config.yaml
num_attention_heads: 6
hidden_act: "tanh_gelu"
norm_eps: 1e-06
positions: "learned"
bias: "all"
parallel_block: false
lr_head: 0.00546
schedule: "wsd"
final_lr_fraction: 0.05
doc_mask: true
train_tokens: 234100000
Each number is 128 + 24 x the weight over its row's rms, rounded and kept within 0 to 255. Layers, rows and columns count from 0. Numbers have three digits each. The size before them is the row's rms in percent of the matrix's.

# layer 4 MLP up, 768x192, rms 0.338, rows 747-767, columns 0-191
094:151130122106149104120149109094089136152111105186125094109137112155092124124169128143158125142155125134176133147088152082099120100137103071118140140107126131185100145153130130144111093057119141127171157133132101168088152115155114093158120114118130111098128162142115132165161112134140085142149172102154099098141140128138129131154113132130130168142150122142154121104130130127149136148092098094118162106132092120115149098120152132158134118085128185100127127169135115125165102138129142159112108134156099128129155113103095105080133160131122154127163160149126156103103124094154138140
096:109148146131166141115161185168135152179117143119112137140100090137187174141119140153114129103087120134130149162135169184142140140147123117136108113129109095133146137123137122155107148131165136124105161135114125141116108111102191105075096110095122125095149142137104135116125142121155107136088122152149107134146131144136152147101113093107110122128102174137108143159122102133117115098092144171100134114123093141115146107117113167127127158147128115086104108160081153114142150132162108156104138112092131116079187104092110181128113162135132128104110105126115151085111120140173119117
100:084131096157125158088119134121125100133162154142129065120165084092136111114078115133117167116107096136082131125130116087156127124138100132154146159107072118079109162104138110123138101134121147159132134193117130116122182080099097155145119119129178176089150112132151150173122159148134152128128106158152121144128116172154168113134088111180135147161144117119112098098151153093124152133150095122099100116107127120164158124111165143123107125120104117147124133124125120105112132103120106107102134117102123145103146118157152143144132134102103149152121137166116105102122122121141134162
094:110060108112104170092141108137138138120145113153143132165137118117118118116126126180134125144136118073130073107133183148151109130141099132139139137126077107154112155127121110139094143118137109134136124122118114134126115182147136151107122103127129083113093175117140143142144098097132146122112148125127132108159115150148098126105110126174157128147132110200108140104147152163135113122110118116140108097109115129132177140162104152124122128200114135155150139117124094135140162052128134120117101073147132110140151135144171102174139103130084120132119117097099174124161163137127131111
100:105168114090161120142113094120085137147097130166163118117158119098163114145111142146104120131157099136159132088129109139148086114078140142130091086146159094115092099090140105148130122134111103146140173115145119177143177119167153122096093101100146136143155153082116154103097089136117116086157118160105174137104112104142115146121118122133088122120128108107083148070164088109164130141147127140132126170167104130087132098131140141143131123176103094145105092146151136129123138108118155149144136148111125156104125112128095134154098120150135157141122147102137136129103140129106156154
105:114193125154165159101122107112160117106128127134144083164136103123151153161119111133127110128123115133132116141116148121086110094136088114135119140119118083131054165123148102145125123165143147118111123139121121090153130128121132118086124143154152093126129107175119103111075131137113114133143081127144148139132128121138144086141090136100116142155131160104193127087150168153124135118131086149208178125116122086121139159138116146146113138117134148153152118149105108086138164115165093116108141151109094083096110090116129128135159110123143129119117154160158170129131152129160131111
095:097139086103100120109153132121144121132131126125109102123166134134115122119100082136159095113128136130121091112158107139137132163131092134129171145111105102141118075160065117127105092118094119125171169098115133104113109130139081102123113174115143145077086171171144116087121129105133096149166147144120110129131131138155175138095109144121146154185135150106130179123073117101162122133136128157145130130120090124128189116116098127091104158117122128130132107137132156177121123142154136102160147178087117093131103115134143128169139166147126105122153129124130134158108112119113143102
103:116146081123117125156163123119109099142170106106150147100106097124095156117139128133120118152111113105113179109137125128138142145137098117117137117124090121141119127132113116129115162121152153098118099131143107108073141124142143132129162109198114139083123082169114124097140114088116149074109156160134161132128069102176135166129157135150131110128140111102130148116118152147105142115122137153090126145127142150174189141148132149143159103142110179117079117088139114142099128147159132141126151146125113104110123081150135092106106119137159128148086126116184131177142151128070132145
100:106114083165095070105138134162107103132106179169146112112101086129137154149141095163179121078113176145160118128100084140115131122144118099152167139117144134121171136175075147133125088077111113163115130140091113113116123105123125136114124121123120147127147147126123144109155120133144155102139149174131107100101097131122110126121152130117119120135172112086099119099101150079134130124168176104144169119127121074123144111096127134089151108097161154170126162138123109111124160130164123131120155112120070141127159122134093143151169131144121131134127110136135158122111116128130141147
105:074152099158166144150070147095140179152103147152094087102070120100145139109141109135137137141151083109098154111168140131146155117118131146107091140118151148157127167156120081194125149170107128093143124125126132095161138087095122103104120097111111114154160118135091120114152172157105149150105115120159144118131091145146142088101144124142132148135140141154154110156118154135092146139112113130129144148126100124166139135136140129117084114147137135141130169088164127180127136145142095145120119118119127153160135097081096079149104140119098096118135103148134131131133124124135134155
097:151123172132125099145138155148162160132099125114156135160095141118182142155174161124141120149128153090144164117124140115157164149129136107135146111137113082142139127109122119114136137124166157111122101134144132167110140162094115137095122104115096121134144069143116136143086098157152115132149140135148133128068127108178162126129113188096116095153138146092114087104110119151129174129149121098148134095121097120083122131148119130129111123126144114158110149159104111115114136156070086112121092124119174131140123094149127169103147143094118128212155141128116140127132142145170127140
103:153157077120140109131158137141091135175167122143120089151140146131150107127134117096183147137158138139115101133152143108095107139139100161128126126143130131136094118130148094126102112140167174114149111106151122141096107085129123120126134133173122155128133123149075092088155119136113128101157110117135123112120146126132129187158151131166129110099147105145107153139101119105125068122138145132131127093168130099113125135093035108120076145134096110104125103122123130128128163143062136119136138115155123153130133087157093158166090113140106174125121123096124130106105154121136168122
100:180135137118136111108153142136136155139117138146175183130118130145104113171149142102138127119116137097135094133081113113126131098138140116140159116124161102138114142143107082123133150069142166126133097182147142131124127138113134093145125136136107132103174115137189130139113107183130125091093107110154111144109135150155111147121134136120126175147117161141161116161126069118143118113165115110110113120133106137087107146091181157118142101080134117105142110123085119134131121117147096108151164123121121128174153111147146178165171145146172108156119142155099158085130087112126094137
098:121168112075153145127163128151132135090155142112076158148117102122103167117145158153126098135155108172174152132118100150143143096145160179113085119129113141149117148125112111154125123110139114199106139114126138138152129119139170136105134108129129131123120128166126137139101121138087108149162151147108075109092141109128117123106136139127122134151156151119138117109134150133090120153093129157093176123114102108111144185152128146136101129140114164102093104134099148130125086135108140058141164143104104115123122115158114158135170093119172145171103144137104144073140124136164135104
105:135125137106185167136127140147167125164133108111110122128106141145110107098135111087127156157071143098095107131120139141143118145115112158127124122135122187173090132105132125143091129155160147111159125131117133140076150111155129136101118188091110114103117111151132165135143132162137079153113137113124118143119139104111118126135096092127118139128119094146115129121112145111162124148163163134121103135122156113118155118129132149115127130163147115192101147137099115171094136110068151061081123111135109109114099183122162120155181122118177123122175115150142120132122128119117112174
101:127174135155145099097146112137150149140146139145141107121110150129138124200146164096122104116122125180109170136128094086138143149176115133136154128120093112170158146105106170145139144150143119132110125128126135141144141112118143167155081148134134111155119156132122133139116102151123111088130124105093086120129110179108098110155133138127085156119170149142136147094134111121096138144159053163152146133161107076105155100167116157115131108121139102107146147138123123134110131099108099111092098145081125080139119149128137118104173136092099129117125090096130136121084093123146166140
105:110097107142145168144135109120142121127151145153116108121095098092116134141134140130153104139101122118138141200169105150124128104136113130085172138104146096119104129139128137080132114088082130099166162103116118095153138097152114125126108119090139135139144168153128124131127168111156133117151141142125122123088121076130156119148160170144110120136130127156117068150133118138118141148145125081160155104110133152108144147095130128078128193117101123139092051128146117145109163128074116164200128121124174125161132116132123112113097132131126132130121145139144103097131160152142101141
092:124130115130123125100110113145125149157162131124100159140123159106118144128165114154173113127131107127155116147137140142091125151122138168128125129136067116092121112126118118149075144165156148153135170170169122125139120125120088091146103178115154125112108047144092099142139145116122122102169140178126118141123171093140128129121176146111146129153135126119145145153130113092150138143133158106116086114129093158109088156132100142115131149129108168160081113109111113152121147097128110140175123183103136114149090124129176146120147158148174147121102112131143164126139129116139123066
113:130117150098146167142130129118114148171168106123131131113163124103140107114180150143159123130105118130131133143149124105125136123164114120155110161111104080140122131146152121120121096130137145123123139144158114120129129135158149094124118147132193140075087118119122167117097110102154104127185164119136115145069087097092077133153124185149120089093137127135117122099114132107124151129132147169145085129151139150118165168112141134118157144099129123068127154112129100111113147106130104120135112130111138138111187160099125111129113116100132099075133083073095112151114145097126161162
105:119125069116143111127163103133162142133138126143115133119126140065149124121121074089144151149137127086134107116157143111098111130125134152133132168143128140139149085121133148065120109168143101131156079141108133097116149124119126106090135123137128125081134125148144111122070138176174151133112148136152095159107133117159127134183139134145098142124102129141096178154096143167122094146161118113118137122129133122097123126170112180116090110104140105158103104119196164117146126109124126105133156110110093097163144137143144173145143148135139121128098094105111116152167160095150127124
120:123157126127131100122151120157103096132162135128122160136149082138101128151075096135147148116141173096102120127128162122147133139167106144095086154122102127165156099166110141126121124159163088093124147137141090116176119139150131151127127131108105152130087104130087113119127096097120113118135103152134114079135091088172133137098137173153110152142117160083121191136160159103149134122112179152096091143130106114137115117163168126125165148132163102179124149115124112153109127092100097136115105105136142120089132142089155144162126106097114126114143112108127157134083134155124128143
# layer 4 MLP down (transposed), 768x192, rms 0.339, rows 747-767, columns 0-191
094:116130090132146101114131131131107120144127153183122120142101162115112140094096142148125136145117101163148123102131115064105141176144134150122102143110114141124114135126211119118110108165119108156127153127142101138175115119109124170156110150127163130082081117110094140110142106110132071128141172171111107145124133095133129117189137101136096126129118109120091157148133121115082127137153110124152108114158168118112107161127110107098129122114098174154152082127135136128107136093150148134144127121121138099186144151108116078131106111147102109146139135121158094125159104164078143129
108:141156087099115114130168142108118120142124173160170146128129108124128108121125148179121117125113126125147138136110129128126161155125134122153149132146108122163152092111128136078145105168106096136095095129126139051146131115131114140142161123118141146144160156134203133093134119130131126119144160107117156114131142143121142131136103115095120107098168165117128114125113132113111098158108146146117098155169135089169101146116133113145168167123118080120149162101136111149171134152128139081052115144137143130121109084123121102142131117152063092122139147110126118180078116128124093157
091:130108118131137140130137092098125158121161183117132131160174106131125131108123108102171166148064127102108098115157125130144153098127145104146147139174134115118081141150147140128141118153101137089130094136131118114147121145143137101117177091131115082154136122137114091184128185070114137140153142126127148134147124163188141129162116075125110144146158112128146147119142075139120122122135128104151161126100139134133114128117143123111110159080129163133109141109116108129144096125128137111101131170097139103079094119145160121123100126186114128101098163134113118176133136120098129182
097:112119134160148109143146168130147107088147119123144100131121130136116103147167157140108184139120107133125192135121090077160098107153124119154149118145129146117167147103126130167109166126122125109123132107134167095140119124106124138132147162156140162135150167147140163104096111115137131120154179142124122144143150099096172125152125150089087141126134111101131161088129143160129141155132107131149135110112109121101147158074088098126134157140186136114101149119120127115106128132112109142174153112122140092146172132099120128112104164118124122119096124109094135088088148186191119174
100:154078063149150137124104146127119113100124159117090113139191111112128125123122130123125164150150101140182121143157105162115155102135144129114153129184156109133162118151136141123144161098149142134121173108172119171115127089156100136149151113127165172141174105102110130108130097096131129168101118136123147119080165134099155138132150124082114166168098138149106125098169132113116103152157142119150151101118117131147099118127139137137138154132151133115114169142142134122198070122120128138133102145161136081157133094107121135132136095132131152094139106096133111171141132124120135107
098:145176069117133154121101152119145107118112105151140099141131110144098147144122175120141141132143099110114112108113118107102094159125150137144128118107175123134107179121115095117116138118139135132090127131128146110122142079083175131115112125104114153119139121114135128135088130120124135161114128120108076089136093126124164088104147105099154126137182137142129151109157155085119114127148145174129131148122126100113102106117139132147105113111119138083145116145139164084156198117152119131125165152127131152133186107097132122115172183086126111148137181155107132095093101168134155089
098:092148122140140167147091128087096144109111142148115127111116124144103120121115183135141140117130136121152133104127097126146142150105168152104106106125100119100136133139179107104139128100131102123125111154096088126143145140105173166101105139146130152174144162209119148134150119171126152120157152124138120104146134106134147119097140135152131077095125111106126182090115137178080128149089140078105115134160136140157158143105164109169155153129168120082141154165147114126112112143132075095154136125138133136125131070144125113081115120149123155106162148139111144131125122103114152109
101:147151131110132142117123139106087107112092142128096181101124181119141121108117139106182127127130067135160098085133099118119079128147115162122143118121109141139206089125088127102142088122129099124151158149135122149113107119137138130119138144179156187148119142074138122113139136130097132114115133133165119168162132153107147134105151062108118139140138131117126102173121138098110145099135128108139115139119139135110173148144133095122129113173161104134135134120105103168135134128112138142089157092150115121149154160160122126149152150149078131147147085150136167115115124112073136123
112:104099126121126146110100133123140121153118126078148129115129158112133127142108133124086155153120117137123144088121123171131086120113187125149138139121121067108121128148134157119142101141112127105129156160128164116137124118143170145147103142152131158128105093186159118139138106143156115146102093113131132137161071140166120119112117141105157174188161142098172111150129109126176165156170150134118166118084117130163120128154175099122091134116138117135131138102097112138193116109138112091093088106173097142101120131091166146133135129123121118111146106136143128138176122096094134145
105:148117130119139198138140123124156140108137162112158142134110125127160156168087125139111074159114103084125127113143122147159109149128144119137132161100124135075155133114138122107149151139107143177117145104130156077186107127153136104109132114123138102174114101181129142146096111142143126128117137161133163110115101107173108143170151144142142125110132143103133109135096109125093089142182116143103122146129159084132148138114130138195082087135135107153089142138150087127115106118113151101108139116153096093107119148129140147148114145132144157138116166140120160162085100124078117154
102:089135095143117119124084128128108074207144125144115149085134134143121161101112135139142153107112127128121088140130087188119103152121095159144078132134146137136094149050126092111100105116119143111165119120098140116119124114134087106145108121141130120105111138103120150168128122142082128139127124123147160128131113121144139098159118160108176164117116113174145164154112164086124120134131112117130157101128155149129109106158159160119135092121103121139134131149143130118144130128157154116127155147115146145099141122148131146113119094124132101143108070142152128157161150100181121054
090:135106120148116146155138121138126167109144131120086108145115107124098162123097140161106117142131131084144142108121124155107104160097093094107108130098121122139134124148148098155134163141107090112114132142123094130158095155109114133122151098145136117143130132145157132124129084147125148096131153114169126156163090110156135143163142123152117158125065077148136121134110097117119112131127147128149143170114101144135139099178137080079143135188101129112155131111191133135105143079142091108132146167157090110098097153131106126116056145165092088130095134146152138131138131135122155087
114:106142168102113146132103167127127121140114161128149137161109137109154153128092105146086115130144156144088126130126098109112126103129157120152117121068175118170134156093134174133110096096184126157148142116129106120117150130136094119088140150176121134088115145100146152110152139098100112104164128109106068108124084099085135135122124162119122143137119091155121123130086099128099144100137139100111139171159126111130097129142093150098074140104110121126120142137180135122119116117085144125110123174090174129144091108133133137109115114149100184158107154112103131141135123147119105161
107:136146084081113111138113142122134122124140156134103141135142166155133155086131107106131117178136136110131095111143142130153127120120093148107153135131119136132119172099137142146084131106137126142103134155164122134118126130112130149152124117121113139133167124145094126125136123150145107116141157154125186132182155143147115113144224120132122110109119150101116131121077163112098123068131150163126159147133085134132155154115178085137088132093154150100107113107139150154144131131136110120179115141119050158102085137135131170108143134088160156152135109100107132137122111106137083096
108:136159149110146129098094091128150120153107109089162123124099136116102186118150103133130111111125158105149128091123115135158114127137143119094139131168130179068133109136123109122097150129136066134107112114129087099139141085190135135121154126118146145163130135142128148158103121143101109132142128156097145122110163135037149163143129151092174106150134107160095127101143158114115130123120167116118121133132167106131144145142115079113097161094153118156097135130135129123148125128087154100119133118175153110140113167130108152128154086102132160111131102132143140104186142132115108145
090:082121079124147144135145130139112114153137110095070108167146102129147129119076158131127118150131117095134054086176135167148143110146136112111101125114115101141126148142132131133110123176163151126080123106170084111100118131097111131141175099139098115102115132154114064117129134152139091154132144111144124162131113090139099115092105097137139128128125113115137120127121127145097081125097140151124156092123102168073142113159105113165128116109110104141125100166110145118132091116123119152116137137079151135148184164127089120097105107135159142134106147164122153134136135133118158133
115:110120129147127118116112092141128129170109154156149174140123115148144168147115122124139104120156124121095130099159125194127085187148111131113128131159132103125126081124127159147172129147100131156120082129141103151123134131183120137135124147141117142139125110116123142103140137128142145082147116143077121080143147091126119118083086115080085098161120096117143102111122146119137169090128132161136098125146168173102132078121078106144133117167137134152160112117150077088148099139119111131130106113161122151138128137115154126144124148096124160132133106116153100141160120160077077127
088:091144129134108115145149086148118096125113119136126110159133090123106100124104138155106194094120115123122137149087106085174126078159155109102156098133140117117150181158076124122132128142122104115143146119110116104163132128106089138084116084121112148153133139134095111135151098105130086142153138088145156126108117125106121161096134137117072106089110093146101147107166145151131151128147140136089125140131152094096133102124108112107153064099146143135106121139132167171140140151153107130139137112121105135129200118156114128095079089107086110114111132132123122115108133135098134109
098:145156115151138093108123143119195120115097137134170135114121153108106133146162141163165151177135111139150142168117148100140126172187114137149127105123105180114132115130124144122124193132118076131102108099178162116079114135118102120095150100116117133133145149126171142125159113122154181107126132135133134127142112118118135093087129139114149116113121093109154126110124112092134112117114148095105115118123099126160082138114093126169143119143134132183152088109130173125148105157107103122106058119140127111139120131122141119116134119143075112176137111149154120081117133105163127136
101:127186117111120151119117117142189113127122122153141158107154122124143151134130088145105183135134134132139125134112145088131128094151150137136202131083146130137128094121139119099134114169150081101169112098141134106117120124112160130110147136128146142067127109143154106127159187112170128115126141133130092123130154141116123135124097112091160129139134104126077142117096143113124150087112118131145147134111114116117148137169153104179091122119129115162106107152135122113089181183151121113082154111138140132124126132090094135163112132123117155115091130147121128062115126124136063098
109:141084103132141070140110119138107089141120140173128175139147099166131146137109137106156128116130122143138141133144141110096111151131099124095142122121110095135164109160111180120120132152172125116118136115125116100121092145156163108117145117111104156127155124119105119139130120121096126101140098141074135088077088069108149121079139144137109133123098141099123205131149136111109143112159194131116128129109117134135133105120135160158117148096195124169133129107127091097111151089131118160064113151139126137100128156128142158130145131120148133112139157103095163152161110147117094122